config.yaml
head_dim: 32
init_std_qkv: 0.0465
init_std_up: 0.0665
max_seq_len: 1024
doc_mask: true
Each number is 128 + 24 x the weight over its row's rms, rounded and kept within 0 to 255. Layers, rows and columns count from 0. Numbers have three digits each. The size before them is the row's rms in percent of the matrix's.

# layer 15 attention value, 160x160, rms 0.0466, rows 0-80, columns 0-79
098:114127105111138105110131091163119133170139114134151134113105127088127159143179119137118130115133143180169142112092131125129140132131115146078177148141088142132108166136133151135073156106123138143095081150138122087098145105114168114117158103
099:106105082126120116164147134111128143119140149125150126100107150190127149111146148101154164112101088128110152057152149161131176135105128145107144148104156132131111171126108161125138164094113095096116121112117085132137097107122155116135089114
099:150091113163143157118148120151129119138123120104156144139190145114122122114141110130135140124127090130149119113136106139168129114147115112156156124115160071128123137112110086145135188140139115114128106138180139140107088163108153133139153142
093:121104170146113128173150088099140124143128083149123138106066141136143119113146120105168122137166123127093101146155124094120101110130146161139121147136088122099058122117132078142143151120132133118172126147133166146128132119142133146117143174
098:138111147111111110161103120131102121181107149111168131146146123104117126146120194105131130138132116102145120110086078112112149108135100124131167140122070126149088113100154155134128119145156130098101113094106119119172095101141113141145146133
101:062145124161111119152142164104103086147113102128148110099115110134167119111116164099153095145131141126124175115163102152138085092118119131158139133127120109139108126149114166166071165105091119128121171141130155107109182127118090118119130162
096:175151138137136145098130104157135144098153158083157107096087139117119140146157142101090117076141129148095121143130117125105153134151120128106143147130117172119158148109086118169075066167151129119138136118124145155126126147117142146107153144
090:130145152135116122099116145111168089116169133146093124082137113119127110196136097152148119131092111109141156137156150083167104091152110145131174153146102148133138103123124163107114107092167103119144123121134124105169117115146119115134145137
095:085130162101141132107137093116146161127121130138153107146152132149175184116118114099130124142117144127160156120160145117101134127116153099122135098165124142141137161076135143157141151123118182116144109081113159161141103115134095188135088112
091:169128133133137156133121140113124124146097081124094150144129104152132127136150140129082090178174126151137140128173120156109126138113117138143072131113136138156141143102129125096149081142131120195129118139118099116129140159108155074111142119
093:124127145150145101125128100147134116155156100131127135131161113093102105146093171119111111149082171146126105124107135100118126128112120158112152118106109128094111117134109142089131081168180111178156119157147132087149116129078132104113085111
093:110126146168112147112116118093091095136153099112148170149107121131131120127167131169130148095137099122122128132092161103139150115120158097152113070116087102151099150098163153098155171133120110126127150156097125183141122104112118116153143119
095:182167145122109120121147140130121137115155138125135140179163098110119128134118100106152122129155130098139109149122094153091129140100128117104146123126141112087149075084080145138124150136119126128144114097104152094113109113123099127135124154
096:122129102156122089160118125115169112133134166145137128134123125129110091153167127137134197149121144126149147127092129140124084112136157102111133137126110106129133131124114086151107122156171139134122125107105143082133146120179109135162113135
100:129148124090082143160089166124127129121113179101157153122092113151131086138053155115124152150066095106121096105111156148111156110154149149124123139149113117105138191149069159122140128127134075136126138108122146102163103135123106139112187098
095:151115137174120137137167142111100109186160099151135100154118123134179126153161187111144131169154155115126146126139150137116111114110149142163119113153149128109111184133133121148125148144158103159132112090152125129137116107152094141112174133
099:130157150102150121160127125148144138121126162146138039132095100108122099133116146135115111159132099111163123164118146112154117128118124123141142152099154153127181075168158169116143126127120117130120100092115142138148143099150133145139117147
088:113097178134133180145130149147123168109085154125131109138100162100116128170143107148129184141117082125140149147088102154111116093101105109094141100152124141163106114143162134123175129133109141096101099117120144096098077159116133120101138141
086:098175091110110178128125129111102169125075123126135133152159148153077159108108137112170138114093127106110101152129131171149104143156147141111129131119129138099139158145139122110190137115154120166141148101137132150136126110109119154149112133
088:127150091084164096160164093096120164125138139130125107165098119095105136151156139110177077156124159159136113133130118158174111127091129118138106150144106160117167157156113128164140117159145095068139147139145119136128164098122063111124126113
097:106105077110116136131140093117102142130146148084149138147119109138158116193113105192128141131122154147125132124178127177107142106160136151172108142141138114164100130090102168136136134139107147127093129124127103093131134125167149105104125105
092:126144116126133160147105122133111174139078144101136085146180120089127102130144150103117130111083099141117158170116140138143139111121088161123141134100145105095133130122136147110140209095150125134119128102113157119199154119133096167131104124
097:125114107148146173195152153194123136132124094111138119116108130095107095131098150131135079145134126128125087122123105131158125115167129117105076170116125148090159130157147124131127092137173151099164139125101122184102078139174104143157152103
097:131114101139155111110152138112135155133125159138124110193139088113091148179083129150124074137130110133141115118137147131164141118144119117158135094173101121089103089103148118115114148104105112126115100161115164150150159118109180121143118089
095:139140115160096180136098107118144147126094072131135124104132142177160080153136139104161156111136172145112118124136114147109122127111152136115125160127155149123112108117131068127145101129095124142106119161154092147113132126129149165147088157
095:123098137115156117103135111088168117130117148129121169156139145144166101089120100113135139136130160109171105109129155113121158076115091108138116160114116147139094120153159140117141101106111098084124127076136148146137142126125117103154117124
102:089127099142132123137117132133117097140134126102049112158133157171128127120160122147093138120107112122107130104099135166091114128141163105152133143118133127137101118132106107174088111128124157074109148092157140170144062126091129165098116152
089:155082125088160081078125152149089089109097127109114140146124166143106100157131124116123112103097146104072147088164127158155129095114126066118143067121160154146168104159104140143118150124136113087069126145124127118125167118119114141144120177
091:124159115158162186104138124088142131126093129132140142104098098133126123126157130142132144105146147119150115122093126150135130121135138158123123119136112158173123135089115153110177116145170136090112167138188162113101165124112115155127108104
100:095134127136123095118121153084142143154130105137123152121116110132152124180135107099144177117141136124092119142098163149150147089129137107147114156164151094117118121141102140116130161138196158118127114120089125108110146152169166104183108135
095:096138131054140098166118166154180086152175155152109145169158081071181149089142111151124126141116139141151139154141073126129117074153149138118154171137109136149123105108153140148157137171179117119112130121107130122133162085104123107144165119
100:119117115128111119149117144090111146139169111116119172142165110101165121141189163132116141130125114143153122168143131118091087133128149135102147114126121096102126117115105150140116121090158158063133178124153141133122128115107094129107144137
104:113165142160141104135171147150175144142119128102165103097149154138079134107119115134133081137142118130136129106123094123142141120115133124108150170132119142093100130131132106114108119134140133128162126152092216179140092132175156129164107136
108:113138132131148133126085092097175126133154127126115156095120129146106166156106094183131135131132129081112115134152128123152089110135117168105130110123111119160120110129136129125114111093100137152175113098109120112111127177148082155069133105
094:183079109170151120139119109100161125110134153130103129159132141131095102127100143137102150150112103092111129102117149120114108110106125130158136127125098126165129119131106142111158156149108136165096091192150118145184114129135105131130113137
098:118101141161110126150145128122164132143115148186108128109162147150161083141147137089108154100138127108145119079166130126134088123126104140107123153143118099096155126145119129158134130152120128156146132121166126152178110183130151103108100140
095:145126153183152113156132130136135131125132137099147095152142132143136108111116102113141099129139135151091106092137150091174139140168129146111114137140082118128140116164135086143097126126128129113119128104093122114089092110091105152183126144
107:112141114082136165111117128131140111138150154152130130146102134149116155150135142157111108139094100127120122164148127120144124107113143129157142114135149103150106155106107132076104124141127155148150176166098113156141093156066173163116086134
100:134142143122087073174129150140099129085105143113150086089115134128153086136151087197106147140098166143092124159120105124129143082160139124144157099103190128105163124129157098139113134137107111115125181131103125097118151101155120159168136160
087:118141090167100153102095114136121080153101137175100075147150126114147114140143132133148072158105129091099149135176088147087117093154110109129133106122112132104150175157149122142152124168111144160119107148113114141147110072153154135124147138
098:132156114130145117120159143138129107110121113102120120117169174110088112141123118110130131137107121122121152079082111121108139139117138162094186119143165156127152097178130122099131137120151159129159117111111111134140131142142164119098126176
094:089119100140159129140131160113159132115129108138121122119115131134137136160134133125132084124130122189125130135068095117102133104150145148151125093160106155137123156132104130135129185136155075141106126106100113156109094124113119116152176136
097:167086169109134131165135156185146156093111103112131103142152111146110123132132080145131124173137097080129135150145139143106104106156147121101114131160146087107140146102151118148153149152158115118083103075110123144155084145147149142117140100
105:113142151142163144110127121094110098157151149106151119096127141105138126133132115130119128117081123124102145140140089173177086173107106122133095164136116146177094097155166105147146157114148123145119125159152178130075173081115108130146112098
102:159135101116161173120105107111118153137123163159140151154112137103146124121131149122163127117153143140115137121117188161144110098091096144125161129105070155160126130105115147131134178151070153115134146114155163093173117146133163124131117115
096:151133148111137117122124113116182095081052148132167062118126113131137136133144099104155131123107123138134108136117123094125160090096126124153099123113146192119137112111131158134156112173139143127152179112098120104123176111108106128135148110
101:111115139126120120107149119169109175127118139112103161139084143135108098114099109122130165136109124079130152124081147157054168132134156133181087153151114124154119130155126117140155163128148123079113170113126144160127114135168141144167103159
094:111124155121119127090124133089119105069178172149089163157148142110108155149090111113054133119171137160118139140138103096112124104131132106150152087115115111165146102137177145113138123121127127109134089108116153121126095168151134132125087127
092:134169130123140200136129150119103168094117148187162131146111114045101137119141135110143131109133118106123106131133099128129124133129135092140144127125165145151119118136158135175131115102141166120128125117130131143164145131087139108079130146
096:153098116166096120130143134116126106155123152153132137115164142131156153137154130108124121139120114100130144067119109133081092186115108155109159150072128123198083146113123137140128149146105102112155117148130107136136120141119078154120099134
091:130106093106108138105126137105076132118127130146121101158182140126123140129128094130108101144075158151084116073181148106142175118123104103102062141111132176082127118076103144116112128133124154144111112135148106163165126103127131167119150121
104:170163141109129099160133113141106110152153137112157092140116084137107139158122130108148125136168135095095159127109146167102160126116138150130109129149157100134122140141150122122127148141178120164100080131153126061130153152122121114121169131
093:126148151127098164118139134094160135143138148174127107114098122128134181145106187161144122134148145134090142123132144136122129110181149123124129109112178126129107113140145107127106092166142092134112123154059157136119104139107146133146121141
090:150139151140192116165160096151127113133108129097135146169051120145136139143145153123102142154117119112119164156131115166154119116089119139105122135113143158122155137116129118086132132147124175168120088090149115123117101132131112121129132165
103:120110086139100163116148125144125162138126124131119123135116161197112110120123058060135117137105150119127140164129133136114158148090097139108102180132124121136094110113118099139140119123078093120131120134140100143118144120106098148184116156
097:049103129104108139109101092118137150110141132141124121131123126147121154117166157125131137109126132156111153166119112108156173156099138073173167154140118148084088142084099115151173142124156125184094156122134144146116125110126144153116110171
091:151136147122098155151127086104133148108154139106125107144070121146146144125128149107117119156144127105168149079140148131104119148119096115146067183116134125119175089153105130127147153160116163124148112077135114140108131127115109133111100089
100:104123167132159125090135114105148148124124099112146174089124083092161093123169136130121099095138155114106144147123139125093116143109140143133135107173095118111135158103130131099111126155128150151144080083121153123166075164120131111111131143
099:139155157124131159075108117131124135125118171141129136146107112135130099104114110135148148084173103148128171124182129135122114120089119152136101161074096160148110145106135074157094118103113128096112148153131125157122138161115098149151160128
103:118093130161099147128120116104119132107137157109078118098109122115135114111117133067145142129152115104088153129120125162106167122147114102096127140151141143102141117117129118167124106090114125094190108160097133145125162116131099101165129115
102:137090126130168112136114126111118142138107087126150170131141106093178135139130167156095117152152111122124064124153121100103136108142140121130176173144117107166126147099149130140145123142125115098130141120129155134116166136108159117107084104
086:179108166129130149105131157125148093107125110144111151136104148152157146129098149121149135173150156116093143155094122094122113166121129094132114095118131148162107148145146105125117161156177144125163083106147166155079075143108139147135114144
096:110168138137141134139121102131140127125129123137132126164094102142156130109072107114085128135127148116132138083160137124120176077099114131086126122157136131146161119132111154113134112136108122167159134153143141140081093100096165103110119110
092:121122159181160106125131126146125140113099088131105172151111150134182109136132126072131093101134128105112156136125160147145061145138173135142101129127131123150148133125139103140104102121135147115149150142131129103147086133101160123136166144
097:098097144141132117118139083160077117120123102112119136137103152160135084110109146127140110118125140118129100085115137089120105115118181108113115134093142091164113109149142210125080131107089130151134099112154106126122112150080158113145140135
104:112116133081165130097128127153164134100119144178166130133141119106159163086122143122075143107102133109147148137127100102137093103143158156140106108108139199158150121128103149117123120134139142118095116143176143135087121168098129124163102183
118:141140159146120129128121110166168099135172123125161128125096168138154138115095179157122135144129150162109148118132121116131125145077118146145135076088098109123127129149102128132138125116129111131157131120118149112124138129077112091099137091
108:116148102137123179123166107121166109144128115148141088126130150162093178125124147172140096130121142124094128181127112130133107142094133158118104138097120155133137174114124129103137135126141117120119139088160135127113117147092120132136098148
108:139143099112092121108132134139129138176164159149145149093094154124148069131125164125111112129101129111121161169136129163120107098126107160138150086136126144120107147105129189162106153123101109100111145150142131130200127103134112083072106100
110:173117159117120111134153133146119071104139147111131088134126111150146121112153138103125108179116133128114119159120170125095089127144129145168137126159126081097120118129096108115132133125118121131142146117133085124098187109118125152158085141
104:114194088079170133134119113108122080135090099130140113106153153127126109116153176126134102128108143094110142172137139171128110101139158152087150139128101087123125134123152140064153158109188130174142138148142099106133090142103088113126135151
101:116101116123137130115120136144116105161108119138131099119157151155114114156112104096142134100167140121143152115148144138100134105106127106154155079101127117149135105136121127116088133137156101164090139144103141127140151166110116126157162153
110:130113138074166140133142139121123137129151143150152121133146137121143127167140112134170138141176151088148185158150123142140127143128137099109118049135169129152198111149137143082138117096118131084157170087134065122117152115137136127127096132
108:116150135129113150089144112139166116147167138118089175047088097156120136114135132144112125141122125110111088105073127077111115134158115119136136147173137090111115123132127150138144113188142110144137111114106108148126127138118159125099162138
106:105128122143117125101085136138100142133122146161148108105173168122108150149141162106160135124092112138141140100095108162120150141112099126099121103123113162158056131077104121119126125090184105128136146138131177147090082147061132129133132134
111:125113103145167083118096155116139126184143112143106164135179127181138099108164088131133105109151114141124154169067136159173106141122161137102168160105126125087124160176105163149154132116143133063141171141100163098110091125131120136175140144
095:145122144147123121094106166127126101140102120161112163143180148102148088148106145143092112098151161138108159149091141113145112127139142127088112092134163115118118120142096127127136133123134129119120153101104146101124129192097151144067100146
109:122106165125096129156134156135130159120091118118107163093082087159098121114130141147131125132101139135069127135134166169108131146170097061136136107126129119140106159195125125117115101141126079129128106166147134113116141161141145151108140109
101:134135137108061205121118085153132104130112156137108112117098129139130120175116154146114132134124129123172118118157118175162178130095146115054116162092129103155118134143124127155135138109149172117133127161151133113100151132151084189155105151
124:131136145210166146143125119091155135114138118103104109141138114144132136085123100137133091132167168091144132101093137156117137097140128113151129154154174173105125153136165090132112105101143138130100105116172091104168113158133157105110176103
107:119134151136153127132102089139165115102117138105097116072090116129180095093145095099129099118116117104128131124124154179139120087101130105153086118160148163104132135136159141189136125157140140115120149148104108094143123145104156138146150153